Weights of a small transformer language model.
Size: 8 layers, width 512, 8 heads of 64, MLP 2048 SiLU, vocabulary 32000, 107M parameters.
Each number is 128 + 24 x the weight over its row's rms, rounded and kept within 0 to 255. Layers, rows and columns count from 0. The size above them is the row's rms in percent of the matrix's.

# layer 4 MLP up, 2048x512, rms 0.19, rows 1980-2032, columns 384-447
size [ 91 107  93 101  93 117  85 112  86  97 116  97  95 134 110 103 112  94  91 110 101  96  97  95 100 102 119 110  96 131 100  96  85 107  96  97  98 105  88 100  96  91 102  96  94  99 122 111  96 113  97 114 103]
[[137 148 144 151  89 118 125 114 155 132 125 137  89 128 150 140 127  82 113 124  97 105 128 150 127 131  93 148 136 113 162 150 149 104 131 116 141 157 130 122 134 138 140 135  87 138  56 112 121 132 109  69 148 132 123 103  84 116 146 121 143 120 109 114]
 [128  93 133 153 139 157 145 146 136 113 153 174 133 126 109 116 135 118 109 118 150 105 109 135  70 115 115 108 101 130 123  89 158  87 114 126 151 107 109 154 169 133 131 160 126 148 131 137 122  83 108 141 126 112 162 111 139 139 126 118 116 114  97 116]
 [ 97  89 124 129 106 107 124 138 146  95 143 104 135 122 183 121  92 113 121 108 114 121  96 117  82  93 117 151 115 137 112 155 152 160 127 136 127 132  95 116 167 125 130 137 116 124 101 102  85 127 125 135 141 126 152 134 104 139 119 126 124 111  94 136]
 [132  91  93 130 127  97 142 125 131 146 108 141 162 115 103 136 120 145 127 114 166 160 141 111 128  46 144 133 142 137 154 133 149 139 136 119 105 115 140 165 115 133 142 133 140 188 129 133 117 125 145 153 144 134 163 129 175 122  95 162 118 111 146 130]
 [145 133 108 133 175 177 134 119 146 159 165 140 105 155  79 102 111 116 115 149 129 119 111 111 137 125 115 101 129 161 129 117 128 119 143 124 144 152 151 149 111 121 104 115 121 135  99 113 146  90 109 120 101 128 128 141  91  91  94 122 103 139 127 166]
 [118 125 125 116 110  91 119 112 114 126 138 123  99 132  72 107 166 143 107 121 126 152 131 100  87 108 129 171 121 120 128 126  86 126 150 176 154  77 125 101 150 129 129  99  89 134 137 146 111 166 109 102 130 144 162 126 154 151  68 145 141 136 133 109]
 [ 95 110 113  85 119 137 141 156 133 129 145 135 122 113  90 149 124 105 119 158 126  80 180 122 152 121  85  98 137 152  77 119 147 152 131 172 115 128 109 163  94 119 104 131 126 137  98 154 156 118 173 112 145 145 125 101 114 122 128 104 108 153 123 158]
 [102  98 163 154  87 133 133 109 165 150 130 163 153 178  74  95 102 152 131 149 148  99 119 117 119 152 128 139 115 138 135 171 137 109 125  88 182 135 147 138 157 132  88  82 106 114 133 121 148 147 125 122 128 146 124 129 111 174 117 160 132  80 156 181]
 [141 118 131 126 106 119 135 156 127 131 114 153 147 144 159 119 164 147 140 177 138 117 157  94 153 161 134 120 141 137 119 104 135 168 154 113 131 157 140 177 118  84  82 159 134 100 153 117 129 102 161 115  80 106 143 100 129 153 123 144 171 123 147 125]
 [104 115 154 128 130 144 155  99 123  89 105 144 171 148 101 144 133  96 139  86 142 119 132 139 178 106 112 105 143 154 154 145 117 128 168 106 141 156 108 157 116 124 103 165 130 156 123 158 139 126 119 162 123 105  98 143 111 127 139  69 132 114 135 108]
 [137 117 124 130 118 176 125 134 106  99 171 121  86 158 155 159 152 118 104 124 130 107 154 108 111 128 148 141 157 137 124 138 157 114 122 116 127 139 122 130 147 134 183 110 141 125 130 187 116 144 162  79 127 110  94 143 126 126 174 104 148 144 193 148]
 [141 117 117 123 131 144 150 136 136 122 147  69 108  80 104  84 163 119 150 101 129 117 162 124 134  98 158 100 171  58 112  84 124 131 110  96 131  83 106 147 131 142 130 138 125 153 134 174 127 152  59 117 131 128 161 144 122 109 131 148 115 122 157 101]
 [155 127  89 142 129 156  88 146 154 136 117 107 140 152 164 158 115 140 109 110 118 143 124 143  78  95 142 135 151  96 146  92 155 130 127  81  96 136 157 115 147 104 154 161 141 141 128 140 141 117 115 140 128 108 114 180 136 126 115 130 140 139 146 167]
 [144 131 153 111  87 154 168 134 118 138 118 109 142  94 128 146 156 138 106 174 151 121 140 109 130 128 150 102 122 134 136 138 106 112 132 148  89 150 134 159 162 139 124 152 142 152 135 146 122 123 103 101 124 115 130 167 108 139 109 151 145 138 106 120]
 [136 118 158 148 124 144 113 150 180 163 129  81 163 146 134 136 129 122 152 119 151 121 104 168 139 162 100 140 104 139 152 155 141 151 114 121 128 127 141 103  89 112 175 145  91 171 126 118 158 145 111 113 168 135 147 171  97  85 135 107 100 122 126 104]
 [128 151 177 124 152 125 137 152 129 147 155 104 144 118 168 175  95 128 131  80  91 107 130 139 131 115 164 146 148 126 133 125  98 108 130 147  81 111  93 115 145 152 153 108 104 126  99  92 115 117 112 122  94 153 150 152 131 114 192 127 110 116 141 129]
 [163  92 128 144 142 171 109  94 149 113 106 147 123 135  99 178 135 147 122  74 108 106 107 125 120  96 116 108 120 152 159 103 129 142 124 148  88 124 125 113 133 129 108 127 149 110 162  61 115 116 115 112 128 121 108 107 124 112 116 124 118 133 159 124]
 [170 120 129 143  78 125 112 158 122  64  85 137 117 126 110 140 149 160 105 140 125 152 115 108 162 150 134 100 122 119  94 139 135 129 102 138 106 141 142 156 127 128 100 142 147 108 160 170 148 114 111 168 147 139 158 167 138 100 142 103 157 139 121 109]
 [143 152 112 149 130 135 127 175 146  96 160 114 156 108 152 123 155 107 137 138  62 115 101 111 125 131 103 130 126 114  80 131 172  97 155 116 149 115 141 143 113 164 135 113  85 129  77 155 114 125 127 139 125 163 123 119 141 117  91 128  67 110 123 141]
 [163 147 141 110 116 145 145 147 140 168 134 163 130 126 159 117  37 150 139 148 141 150 146 148 135 124 108 130 149 141 152  91  94 139 141 164 118 113 132 101 139 161 118 111 128  74 150 158 169 135 107 108  93 103 154  91 158  75  79 111 109  89 104  72]
 [ 99 134 136 171 126 131 126 164 124 176 130 138 134 136 165 172 161 124  66 116 133 146 134 143 121 122 130 108 129 136 165 111 128 170 158 108  92 123 120 107 129 119 144 143 148 154 129 131 125  92 121  97 111 122 127  81  99 105 123 148 121 115 140 148]
 [115 117 144 114 112 135 114 113 124 124 120  91 123  80 146 144 176 132 118 146 152  94  97 165 128 142 124 112 123 156 154 163 128 116  69 113 108 136 151 136 142  83  86  98 110 166  91  68 132 153 110 142 102 145 109 146 120 132 129 130 140 115 132 163]
 [109 171 145 112 118  85 131  98 150 143 137 111 141 101 147 120 142 130 126 183 116  98 133 111 139  80  98 167 198 123 111 168 125 148 165 134 126 109 153 129 120 133 122 102 172 132 174 159 139 128  81 158 153 119 155 102 134 120 141 142 122 130 152 129]
 [110 144 175 127 119 147 150 121 113 118 109 125 161 110  94 137  86 124  64 186 137 117 116 103 149 100 119  79 149 112 170 116 202 110 130 120 111 147  83 125 146 119 113 136 142  96 105 126  96  81  86 161 141 126 136 131 160 133 160 139 134 116 105 121]
 [106 119  99 123 133 113 127 104  97 134 141  96 122 141  95 104  75 144 125 112 140 166 101  98  89 154 132 123 163 183 140 156 156 173  83 128 111 149 150 138 149 132 148 172 118 139 133 135  73 160  83  96 129 111 113 143 143 122 132 157 160 140 121 156]
 [108  82 123 134 117 176  97 151 143 104 125 158 158 103  72 154 130 157 146 150  84 130 112 116 155 116 127 129 116 108 168 141 160 119 117 107 128 130 129  94 123 147 127 134 129 145 138 176 108 128 134 101 137 141  99 143 121 130 147 141 112 120 169 172]
 [105 112 147  86 126 145 151 141 150 110  90 150 114 138  99 149 108 119 152 152  93 114 102 113 104  67 146 131 108 104  93 123 132 100 139 107 143  96 104 129 109 166 130 126 102  72 105  93 165 135 152 152 126 100 158 116  98 162 153 170 127 150  92  89]
 [101 103 126 141 105 134 139 116 159 117 160 140 142 124 125 115 130 176  99  92 143 109 109 143 151 114 130 130 135  64 115  71 112 121 121 141  77 157 135 133 119 152 113 138 137 114 118 124 128  89 119 160 122 104 143 157 143 141 144 121 123 127 132  88]
 [ 98  91 132 100 106 132 137 134 160 155 120 165 161 123 148 107 125 120 147 160 115 127 164 143 124 133 147 113 129 130 165 132 120 156 125 135 175 124 147 154 118 126 132 113  92 145 172  93 124 144 123 139 116 123 114 168 162 120 117 110 133 141 124 111]
 [125 164 121 101 130 130  99 135 140  54 157 139 137 116 118 139  99 139  82 139  85 126 165 106 142 113  98 124 152 150 190 119 152 101 144  87 105 137 118 166 100 129 141 108 107 105 114 138  98 113 110 140 132 144 126 134  96 113 132 139 129 140 148 118]
 [154 142  97 133 144  96 132 117 110 147 195 114 120  95 145 116 136 120 113  89 124 121 134 115 134  80  68  96 110 172 114 173 127 143  78 150 107 120 108 137 134 112 164 127 110 136 116 132 180  80 141 147 137  68 118 123 113 118 136 146 144 129 179 100]
 [143 130 105 155 111 128 105 116 155 161 114 173 134 136 178 127 101 146 105 134 127 128 137 124  91 126 146 126 163 146 141 118 124 126 167 169 131 126 134 132 138  91 173 143 162 162 136 133 104 153 104 127 151 123  82  90 137  96 158 129 104 171 132 127]
 [ 89 121 163  84 145 134 129 142  80 152 101 131  99 113 126 119 151 108 145  99 134 109 145 156 136 103 154 133 148 106 150 101 102 146  98 145 104 146 105 133 115 102 100 117 127 114 120 166 114 111  97 138 135 146 149 100 123 155 129 165 152 130 145 149]
 [154 137 177 117 162 147 132 121 164 127  95 137 137 127 118 148 139 172 135 153 140 141 104 150 162 109 128  86 141 102 122 150 136 142 141 143 116 145 116  95 146 114 136 111 154 107 141 145 143 138 115 113 145 111 132  90 153 116 134 129 104 159 137 121]
 [134 113  91 169 148 135 101 184 173 137 147 101 103 123 168 161 138  96 139  92 165  97 153 147 151  83 143 130 142  95 121 117 145 127 139 128 129 140 143 112 121 112 141 143 114 108 139 151 150 151 115 150 114 114 154 116 118 114 128 148 128 164 119 122]
 [174 136  95 133 120 138 117 115  93 120  97 148 164 102 113 146 149 154 106 100 164 134 104 129  87 132 163 103 140 105 105 127 124 139 130 137 156 132 117 129 133 118 144 113 174 126 153 103  90 130  90  93 156 134 108 124 116  99 118 118 115 143 135 123]
 [134 129  92 133 172 107 135 142 123  86 132 160  78 149 142  81 135  59 138 136 145 131 140 150  88 113 137  98 152 108 123 146 160  99 135 124 175 125 120 136 146 135 178 116 135  77 117 116 136 125 161 102 117 138 156 102 127 144 152 131  99 134 148 125]
 [130 115 117 109  99 130 140 141 137 118  81 138 129 130 125 122 112 156 122 115 154 118 131 138 123 126 152 122 116 137 129  85 156 130 149 127 122 131 126 186 162 143 126 117 178 140  88  97 171 156 162 126 136 120 127 115 174 145 156 114  97 138 122 116]
 [ 78 104 137 112 125 120 131 158 146 139 121 209 110 135 101 117 134 158 148 149 151 156 137 169 131 135 120  93 141 139 136 120 100 148 147 117 124 134 154 141 117  79 105 128 158 108 175 153 120 108 121 110 142  96 125 136 139 162 130  88 125 137 118  94]
 [ 87 143 171 143 136  99 109 120  85 113 168 106 169 136 139 153 146 122  95 122 148 137 125  88 126 131 161  96 111 145 128 145 128 136 112 145 153 147 138 145 119 128  97 127 118 186  86 173 113 104  90 183 107 114 123 150  95  96 114 124 142 147 130 122]
 [117 157 132 119 118 155 101 125 120 157 143 154 144 134 132 119 120 115 156 124  99 140 165 108  84  84 109 144 106  91 130 124 124 158 129 134 191  60 129 113 134 110 162 155  90 130 189  77 122 147 119 144 122 111 119 158 117 124 160 142 120  87 132 117]
 [110 108  67 136 120 161 115 178 112 125 104 108 137 117 127 125 140 144 144 108 155 160 136  92 119 144 109 147 127 134 127 135 147 144 138 100 107 127 132 118 142  94 177 127 159  98 118 127 138 108 111 120 127 108 126 156 139 130 148 119 128 136 127 137]
 [136 136 152 151  85 160 177 134 141 133  70 126 108  78 161 120 114 145 127 142 120 122 173  98 105 126 145 117 138 130 134 116 127 124  90 115 107 153 130  92  91 111 148 113 113 131 129 131  96 159 139 103  96 136 108  88 127  79 147 129  90 107  67 103]
 [117 153 137 155 144 159 159 103 114 117 168  92 115 109 144  94 111 157 103 119 151 128 110 124 130 141 128 143 119 168 120 150 126 115 128 138 113 133 156 118 131 128 123 124 138  96 114  64 130  67 131 129 132 157 133 131 121 144 119 117 150 109 180 105]
 [103 115 136 151 111 117 110 108 139 103  95 139 106 123 121 156 125 183 130  94 119 130 117 114 182 134 105 111 127 120 118 143  89 109 141 123 104 154 154 116 132 116 109 120 124 156 138 133 138 114 118 136 103 104 147 136 120 153 128 104 142 145  99 111]
 [109 112  93 148 128 164 158  89 136 164 151 126 125 135 137 141 133  89 129 168 119 127 107  81 161 120  78  85 140 113 132 143  82 121 126 138 120 162 138 121 140 109 107  92 144 154 113  92 113 109 108 133 140 121 126 150 116  84 137 134 127 122 135 150]
 [113 127 120 135  97 123  95 117 123  98 112 132 127 122 116 169 154 134 110 115 107 118 110 148 123 132 141 149 145 122 163 148 142 133 131 118 100  91 148 123 128  93 145 157 176  88 138 137 106 114 145  96 153  75 155 126 148 134 149  97 166 115 142 101]
 [ 97 151 131 132  91 131 143 159 110 112 120 135 104 144 120 101 132 115 132 109 175 110 139 127 127  80 129 145 101 101 173 158 123 124  66 182 116 155 104 107 149 116 122 147 117  93 134 111 145 101  75 130  92 155 106 128 142 126 111 135 130 151 125 123]
 [133  92 124 153 153 106 149 130 129 120 162 149 150  90 129 140 167 115 114 150 136 115 162  88 115 117 122 120 125 131 107 112 135 121 154 139 155 159 160  97 112 121 119 134 117 155  99 169 132 115 133 112 107 150 153 150 101 104 153 152  95 130 117 108]
 [120 123 111 155 171  80 137 136 126 143 147 112  90 126 109 135 122 134  88 178 140  92 146 134 121 142 115 111  79 125  92 106 147 145 179 161 128  88 149 101 113 125 131  98 126  93 148  63 122  64 105 142 121 121 111  97  97  72  89 110 174 152 113 134]
 [105 108 130 126 149 130  90 125 136  96 101 143  77 119 121 112 140  93 120 151 139 143 147 109 174 119 144 105 118 124 149 106 154 138 126 170 134 106 103 107  79  95 132 145 133 125 156 139 134 160 116 128 111 132 188 151 109  97 104 150 165  95 135 126]
 [138 106  92 144 118 112 159 145  70 133 167  92 153 133 144 136  53 114 148 119 118 105 137 126  99 148 121 114 180 127 123 156 134 144 142 185 173 108 111 124 175 146 105 114 119 109 107 126 184 104 155 170 148 109 100  96 107 119 159 118 109 130 151 111]
 [ 88 155 113 167 129 116 101 104 104 169  94  86 148 116 119 110 142 136 168 106 144 111 120  96 132 118 131 103 110 120 134 152 149  99  97 121  97 150  69  84 108 101 108 132 144 181 137 141 132 114 111 100 114 115  94  88 132 150  89 161 149 177 112  79]]
# layer 4 MLP down (transposed), 2048x512, rms 0.0477, rows 1980-2031, columns 384-447
size [ 95  96 100  96 105 114  90 112  86 105 110  99  94 145 112 101 109  96  88 100 103  91 103 104  93 102 134 100  95 122 105  95  94 101  99  97 109 102  90 107  99  92  99  96  94  89 111 112 102 115 101 108]
[[144 135 128 123 145 115 134  97  70 111 114 111 118 146 131 109 194 152 144 145 115 140 111 151 106 130 104 123 153 129 128  75 139 144 156 123 164 147 125 104  96  41 167 121 133  95 128 129 160  84 152 162  95 107 153 149 132 178  83 123 137 138 154 131]
 [171  74 124 129 153 131 146 126 113  98 138 191 129 130  63 135 160 152 131  88 160 129  91  82 140 103 179 117 127  85 141 106 135 103 111 108  89 126 186  93 141 154 105 140 111 118 131 127  90 146 116 142 143  95  99 157 130  62 104 129 136 111 106 135]
 [ 99  98 112 134 116 130 126 107 110 104  98 119  84 123 122 176 130  72  95  98 141 152  92 170 111 102  82 109 104  84 117 159 142 124 136 136  82 148 176 137  75 137 149  93 159 145 127 144 129 136 150 113 128  88 139 151  88 126 140 156 109  94 128 154]
 [133  91 103  68 129 152 108 119 108 122  59 129 149 124 129 128 116 178 159 109 111 143 146 132 118 157 163 117 157 135 142 124 123 123 115 122 109 131 136 155 121 136 125 135 110 171 113 155 130 137 134 105 130 134 157  96 126 140 148 131 136  93 118  99]
 [115 117 106 111 130  86 145 119 149 141 165 108 108 129 141 124 170 145 132 118 118 116 132 122 162 131 143 130 136 104 152 172 148  95 126 178 111 111 121 112 105  90  93 126 159 133 149 146 135 159 135 165 125  95  86 124 139 118 126 142 210 153 131  96]
 [122 162  82 139 146 144 101 145 108  94 128 114 124 127  85 114 135 153 118  93 116 157 105  97 117 111 127 111 161 140 102 132  91 128  70 143  72 117 163 125 140  94  90 111 159 136 128 154 127 156 107 174  82  86 118 137 106 152 120 112 103 146  98 118]
 [118 118 117  94 135 108 129 112 115 135 143  90 114 136 103 150 160 129 111 135 134 176 187 170 113  94 137 177 122  81 152 125 161 151 133  81  74 144 167 183 147 167 139 149 142 123  92 147 122 149 117 138 146 149  96 155 116  95 148 142 124 126 130  85]
 [101 127 127 170 125 112  93 125 110  93 134 126 121 143 126 160 149 146 154 139 105 130 125 138 123 117 129 111 109 105 110 120  81 146  82 128 115 143 159  96 124 126  99  98 118 158 133 141  85 138 128 182 131 148 146  96 170 105 150 147 149 150 131 134]
 [136 116 138 102 127 125 150 112 144 115 106 151 120  91 102 154 165 117 118 142 155 118 102 119 135 102 112 114 149 166 119 119 144 132 145 170 162 128 163 118 146 110 129 147  97  85  85 119 103 117 159 115  93 133  85 126 139 111 137 131 137 129 143 112]
 [114 121 141 113 118 110 176 118 148 103  70 201 119 132 124 105  98 111 145 109 125 147 149 131 148 141 147 157 161 116 119 133 151 141 122 121 139 110 119 107 155 133 134 118 127 139 117 180 118 179 126 128  92 106  87 117 159 135 144 139 167 132 137 186]
 [146 122 126  97 129 131 116 114 125 107  92 115 128  83 102 139 127 145 105 148 139 175 136 149 163 121 110 108 118  78 137 159 145 111 142 123 135  91 140 147  99 140 135 114 147 132  83 125  91 117 130 148 140 127 153 131 148 146 121 107 147  97 146 104]
 [161 135 113 134 132 136 139 112  99 156  94 121 112 139 168 149 119 112 160 115  95 134 141 132 113 102 158 135 150 120  93 115 170  95 131 113 130 115 119  74 129  96 175 142 141  89 133 126  65 149  86 124 155 149 125 156 154 143 182 104 157 131 116  98]
 [124 121 150 108 133 126 136 159 128 158 153 149 106 125 126 106 140 139 110 158 135  99  86 129 141 156 106  92 137 136 115 149 174 116 135 147 111 140 151 117  79 154  83 117  98 107 159 124 141 133 157 131 162 106 142 131 163 105 114 128 106 136 136 111]
 [108 122 140 122 133 137 134 124 112 105 122  91  96 159 120 158 128 118 109 170 178 130 111 134 174 117 161 161 152  71 147 117 109 129 125 114 128 141 143 148 161 167 123 132 148 127 122 182 125 101 112 130 124 117 138 185 145  95 125 147 126 129 117 139]
 [147 137 134 138 117 120 133 113 111 126 129 131  77 124 113 114 108  94 153  99 100  98 127 130 108 142 150 144 125 111 146 123 124 159 112 128 110 108 159  74 132 108 137 116 151 151 111 158 103 130 122 135 141  90 127 164 151 135  84 115 120 135 110 102]
 [148 107 122 150 128 131 104 160 109 120 153 103 136 147  79 143 130 120 120  96 109 126 119 165 136 130 156 103 157 162 131 109 178 125 113 180  94 142 120 128 116 150 164 120 163  98 130  93  86 109 176 131 105  69 145 125 142  72 143  77 138 127 115 143]
 [134 122 109 158 168  88 161 153 112  81  77 122  95  97 118 152 100 111 131 120 138 100 160 126  83 138  93 111 110  97 115 135 128 138 138 133 147 148 149 135  82  99 105 114 144 122 178  82  84 103 140 134 136 142 114 126 129 140  94 142  95 145 109 159]
 [119  84 132 142 114  69 119 101 176 170 112 104 114 119 143 135 129 140 121 118  83 123 114 147 153 147 170 105  76 118 108 128 107 143 116 130 114 109 120 132 112 150 168 144 137 141 130 115 126 171  80 124 182  73 183 105 116 131 137 136 159 129 137  61]
 [137  95 126  95 159 106 143 155 120  97  93 112  96 138 101 110 125 155 107 153 127 132 135 168  93  95 139 138  88 109 145 142 146 150  62 133 120 161 158 147 104  76 108 100 113 112 149 129 150 123 164 132 122  96 125  92 173 119 131 118 134 133 169 140]
 [149 120 134 171 166 113 165 137 125 128 137 123 128 115 143 127  73 114 105 164 137 168 140 111 117 164 128  95 128 143 111  82 133 150 113 102 123 115 110 119 111 133 111 132 132 105 128 141 140 188 116 139 150 100 154  93 104 144 116  84 133 129 121 102]
 [144 116 150 132 172 124 108 141 141 114 137  76 108  69 132  91 123  92 124 125 125  93 146 131 102 124 125 129 179 182 131 152 157 139 143 104 143 130  84 115 114 147 147 138 166 131 125 122 176 128 135 110  92 130 121  98 148 110 164 133 178 109 139 112]
 [174 108 166 137  76  81 132 142 185 118 106 123 128 158  76 145 132 126 117 118 131 145 102 117 115 126 132 127 153  86 149 127 139 125 180 107 119 121 135 113 148 153 129 149 143  91  88 158 128 121 161  35 131 134 119 132 139 131 120  89 162 120  96 133]
 [102 138 115 111 116 109 128 180 154  94 111 103 160 125  99 157 131 102  89 150 144 164 149 140 139  83 162 105 131 104 148 172 157 137 137 159 166 111 152 105 107 118 165 116 100  86 126 123 123 140 128 103 112 116 103 135 137  93  94 108 145  95 139 162]
 [ 78 135 115 114 115 151  88 115 100 145 151 100 138 120 147 103 159 103  81 172 136  88 110  89 106 146 165 129 132 137 128 144 107 122 121 137 114 129 128 141 174 130 146 126 116 133 127 134  90 151 118  94 124 173  81 132 130 130 133 138  95 150 142  93]
 [114 145 131  85 144 102 111 159  99 114 146  97 130  73 156 160 134  83  95 137 184  93 140 159 127 145 114 135 124 100 117 173  90 103 124 113 109 104 139 139  94 132 123 126 129 128 105 121 128 124 151 105 148 160 168 148 159 166 110 108 176 145 123 144]
 [158  96 145 133 155 131 125 138 115  96  97 153 129 140  63 154 151 119 122 121 194 142 117 132 148 167 145 161  87 100 132 167 166 135 102 100 126 114 134  83 132 118 102 109 131 107 161 108 114 131 140  90 157 122 138 136  97 136 102 109 184 115 133 164]
 [115 112 100 141 138  92 139 109 132 150 147  81 118 131 167 149 104 109 122 118 112  70  85 114 104 126 125  75  98 136 172 121 158 125 110  99 125  80 131 112 105 128 154 105 108 141  82 126 154 147 148 133 129  93 115 111 146  77 131 217 141  97 148 131]
 [116 136 144 154 143 129 110 141 138 165 124 179 127 116 180 104 120 156 117 116 136 109  97 161  67 148 137 160 108 130 113 123 135 162 135 108  82 106 152 126  99 129 121 112 119 149 164  96 113 155 119 121 151 112 101 140 192 101 150 156 144 144 155 121]
 [168 131 117 144 108 186 131 135 141 115  87 132 101 173  76 152 141 111 123 125 151  93  91 101 139 119 101 161 111 141 164 147 161  69 152 130 107 187 138 130 141 116 127 127 140 145 121  99  80 173 113 166 112 117 114 119 114 116 158 134 133 122 110 140]
 [128 125 134 131 148 106 113 141 116 115 119  73 126 127 146 133 124 145  75  85  98 115 111 134 121 102  91 200 132 119 128 121 135 121 143 119 151 115 107 130 108 104 121 122 117 154 143  90 121 140 132 133 128 127  93 130  84 138 129 117 112  88 120  86]
 [172 141 147 129 155  92 121 149 133 127 131 125  91 126 125 125 158 165 131 126 121 122 155 117  66 139 125 137 154 131 155 163 166 108 140 119 104 143 170 116 115 110 129 148 114 141 120 149 105 100 107  98 132 122 125 128 141 114 130 108 110 109 127 151]
 [105  99 119 121 127 129  90 157 147 113 139  96 118 153  65 106 117 124  99 129 105 129 139 130 123 118  86 135 124 130 119 125 141 132 121 153 156 176 133 158 161  79 130 104 135  99 124 100 153 117 118 103 140  64 116 119 120 132 103 111 127  95 132 130]
 [120 127 138 136 104 131  95 153 159 105 131 146 154 164 102 125 117 121 143 137 128 160 128 119 107 151 123 128 176 120 111 134 114 121 102  96  90 116 113 103  95 152 105  75  98 147 122 137 146 149 159  87 120 134  84 118 158 118 125 136 151 154 128 105]
 [161 106 136 142  96 129 140 106  90 133 100 128 143 122 129 155 174 144 147 151 111 132  77 127 149 153 149 182 122 122 153 143 137 113 107  85 118 128 115  91 147 102 120 158  93 102 166 126 116 170 132 120 120 136 160 137 135 132 143 150 122 147 152 117]
 [119  96 128 118 129 107 109 148 104 142 109 180 123 100 106 189 138  82 165 157 127 113  84 121 163 143 180 126 148 127 177 134  92 117 131 128 143 102 171 139 157 150 111 135 130 150 120 184 145 144  74 138 126 110 126 141 147 126 136 142 148 134  81 123]
 [ 95 126 122 116 132 122 114 139 137 109 103 114 104 135 110 107 116 124 117 121 108 118 161 169 138 101 143 130  70 150 112 123 147 144 103 144  60  81 135  97 124 171 151 111  99 134  99  71 132 134 112 157 177  97 127 116 121 129 143 167 157 137 139 102]
 [105 107 159 101 182 113 130 139 132  97 125  77 108 155 168 132  92 127 107 128 146 124 118 148  95 132 139 126 123 105 107 169  84 102 120 117 153 145 105 118 131 143 137 132 141 117 143  62 122 138 126  94 111 120 120  98 149 101  97 143 123 118 129 131]
 [152 177 148 125 107 174 161 136 144  94 127 142 162 144 162  96 129 150 127 143  72 121 113 151 136 164 156 123 150 148 123 154 107 138 111 113 136 154 107 132 101 129  98 113  74 155 101  97 138 148 107 121 123 125 105 126 118 143 171 135  84 103 115 178]
 [ 82 158 117 168  84 161 109 134 128 155 156 104 160 111 118  98 122 124 152 113 139 148 105 128 148  94 180 150  99 132 147 120 138  99 153 131 161 153 115 125 132 132 124 137 109 140 137 123 128 152 113 106 126  88 153 102 135 153 140 131 158 131  92  93]
 [115 120 104 120 167  92 118 143 162 131 125 123 100 103 136 131 130 133 136 132 153 129 146 121 148 139 116  96  94 125 133 126 151 129 138 106 132 154 134 137  95 140 116 100 140 167 111 158 106 143 133 180 136 105 130  91 129 131  69 100 108 158 185 149]
 [137 107 135 114 126 130 145 136 132 135  97 109  93 108 117 152 129 102  85 131 146 125 101 129 140 111 128 111 123 140 124 120 125 123 123 119 168 134 107 151 126 141 115 127 104 139 108 138  65 101 159 101 109  88 101 146 120 137 126  99 154 161 126 162]
 [143 124 135 148 106 134 110 124 108 133 130 163 164 122 143 151 133 169 126  91 141 148 166  97 153 137 120 127  80 133 156 103 170 121  77 108 113 121 112 119 153 131 133 116 165 108 135 148 154 105 144  79 120 120 142 114 147  74 151 120 134 122 133 128]
 [105 177 130 139 126 107 167 113 137 133 123 110 105 140  82 125 126 118 138 134 125 130 184 140 148 142 150 104 135 148 114 126 130 101  88  98  94 153 145  92 144 113  77  96  99 130 101 127 105 136 133 101 142 100 112 133 146 111 148 162 156 145 145 143]
 [135 160  83  72 126 151 140 130 142 110 148 131 144 132 105 161 125 151 116 121 165  93 152 137  80  91 113 141 146 187 159 165 119 166 105 139 107 181 153 103 137  79 110 150 182  99 146  98 123  74 103 114 140 104 134 146 136 169 148 113 148 129 128 157]
 [148 175 114  95 128 156  91 158 170 134 112 151 145 132 136 143 122 160 126 120 156  61 140 131 125 185 102  95 165 152  98 123 164 128 121 124 144 112 131 156 119 145 103 141 103 136 110 154 154 144 166 158 148 124 150 154 145 119 110 138 152 126  99 168]
 [140 116 153 134 117 133 127 119 107 145 110  76 165 150 111  65 134 110 162 150 154 158 127  97  96 174 112 121 130 114  89 130 135 119 164 140 140 124 115 101  72 105 127 143 180 103 126 141 135 131 128 133 123 129 146 122 124 115 116 145 101  49 104 128]
 [153  96 148  84 100 119  97 139 151 102 106  91 122 127 138 135 177 116  72 140 143 148  97 137 130 193 107 116 172 149 135 129 134 143 178 102 121 155 151  88 123 118 117 174 147 135 133 178 154 141 147 132 104  98 115 133 150 131 122 109 128  95 136 147]
 [120 133 151 139  99 150 109  91 108  80 108 125 113 146 120 105 144 115 112 163 174 105 128 143 121 146 136 103  97 103 148 153 111 114 115 123 149 139 144  57 108 127 146 158 123 122 108 109 122 139 154 121 108 143 132 134 142 137 142 117 132 122 112 175]
 [124 190 160 131 150  86 101 143  96 131 118 135 136 150 154 145 156 137 143 131 143  89  49 139 132 140 165 145 126 112 134 181 145 144 123 135 139  80  87  91 125 141 129 149 144 176 116 129 138 121 142 136 145 135 142  83 138 169  82 109 127 179 128 182]
 [138 106  98 122 149 100 150 149  75 120 133 125 107 160 152 141 129 151 129 147 152  87 135 149 127 128 114 112 142 119  87 185 162 126 155 195 128 155 213 114  93 163 140 116 140 106 102  96 143  73 147  98 120  95 121 109 127 122 114 120 179 128 168 140]
 [138 164 158 107 116 134 138 129 129 116 188  95 132 106 123 134 110 106 156 129 140 166 146 106 142 149 154 126 105  87 159 133 117 102 146 101 106 169 111 141 100  82 120 158 158 143 158 137 147 110 139 108 142 118 153 100 119 130 123 121 123 129  98 112]
 [142 125 123 112 135 124 139 141 109 124 125  97 169 162 126 126 121  92 141 159 120 123 146 137 129 123 140 138 129 135 115 140 130 132 121 126 168 144 147 152 117 116 103 159 158  90 125 117 130 127 115 141 146 126 114 103 131 104 128 105 159 105 128 120]]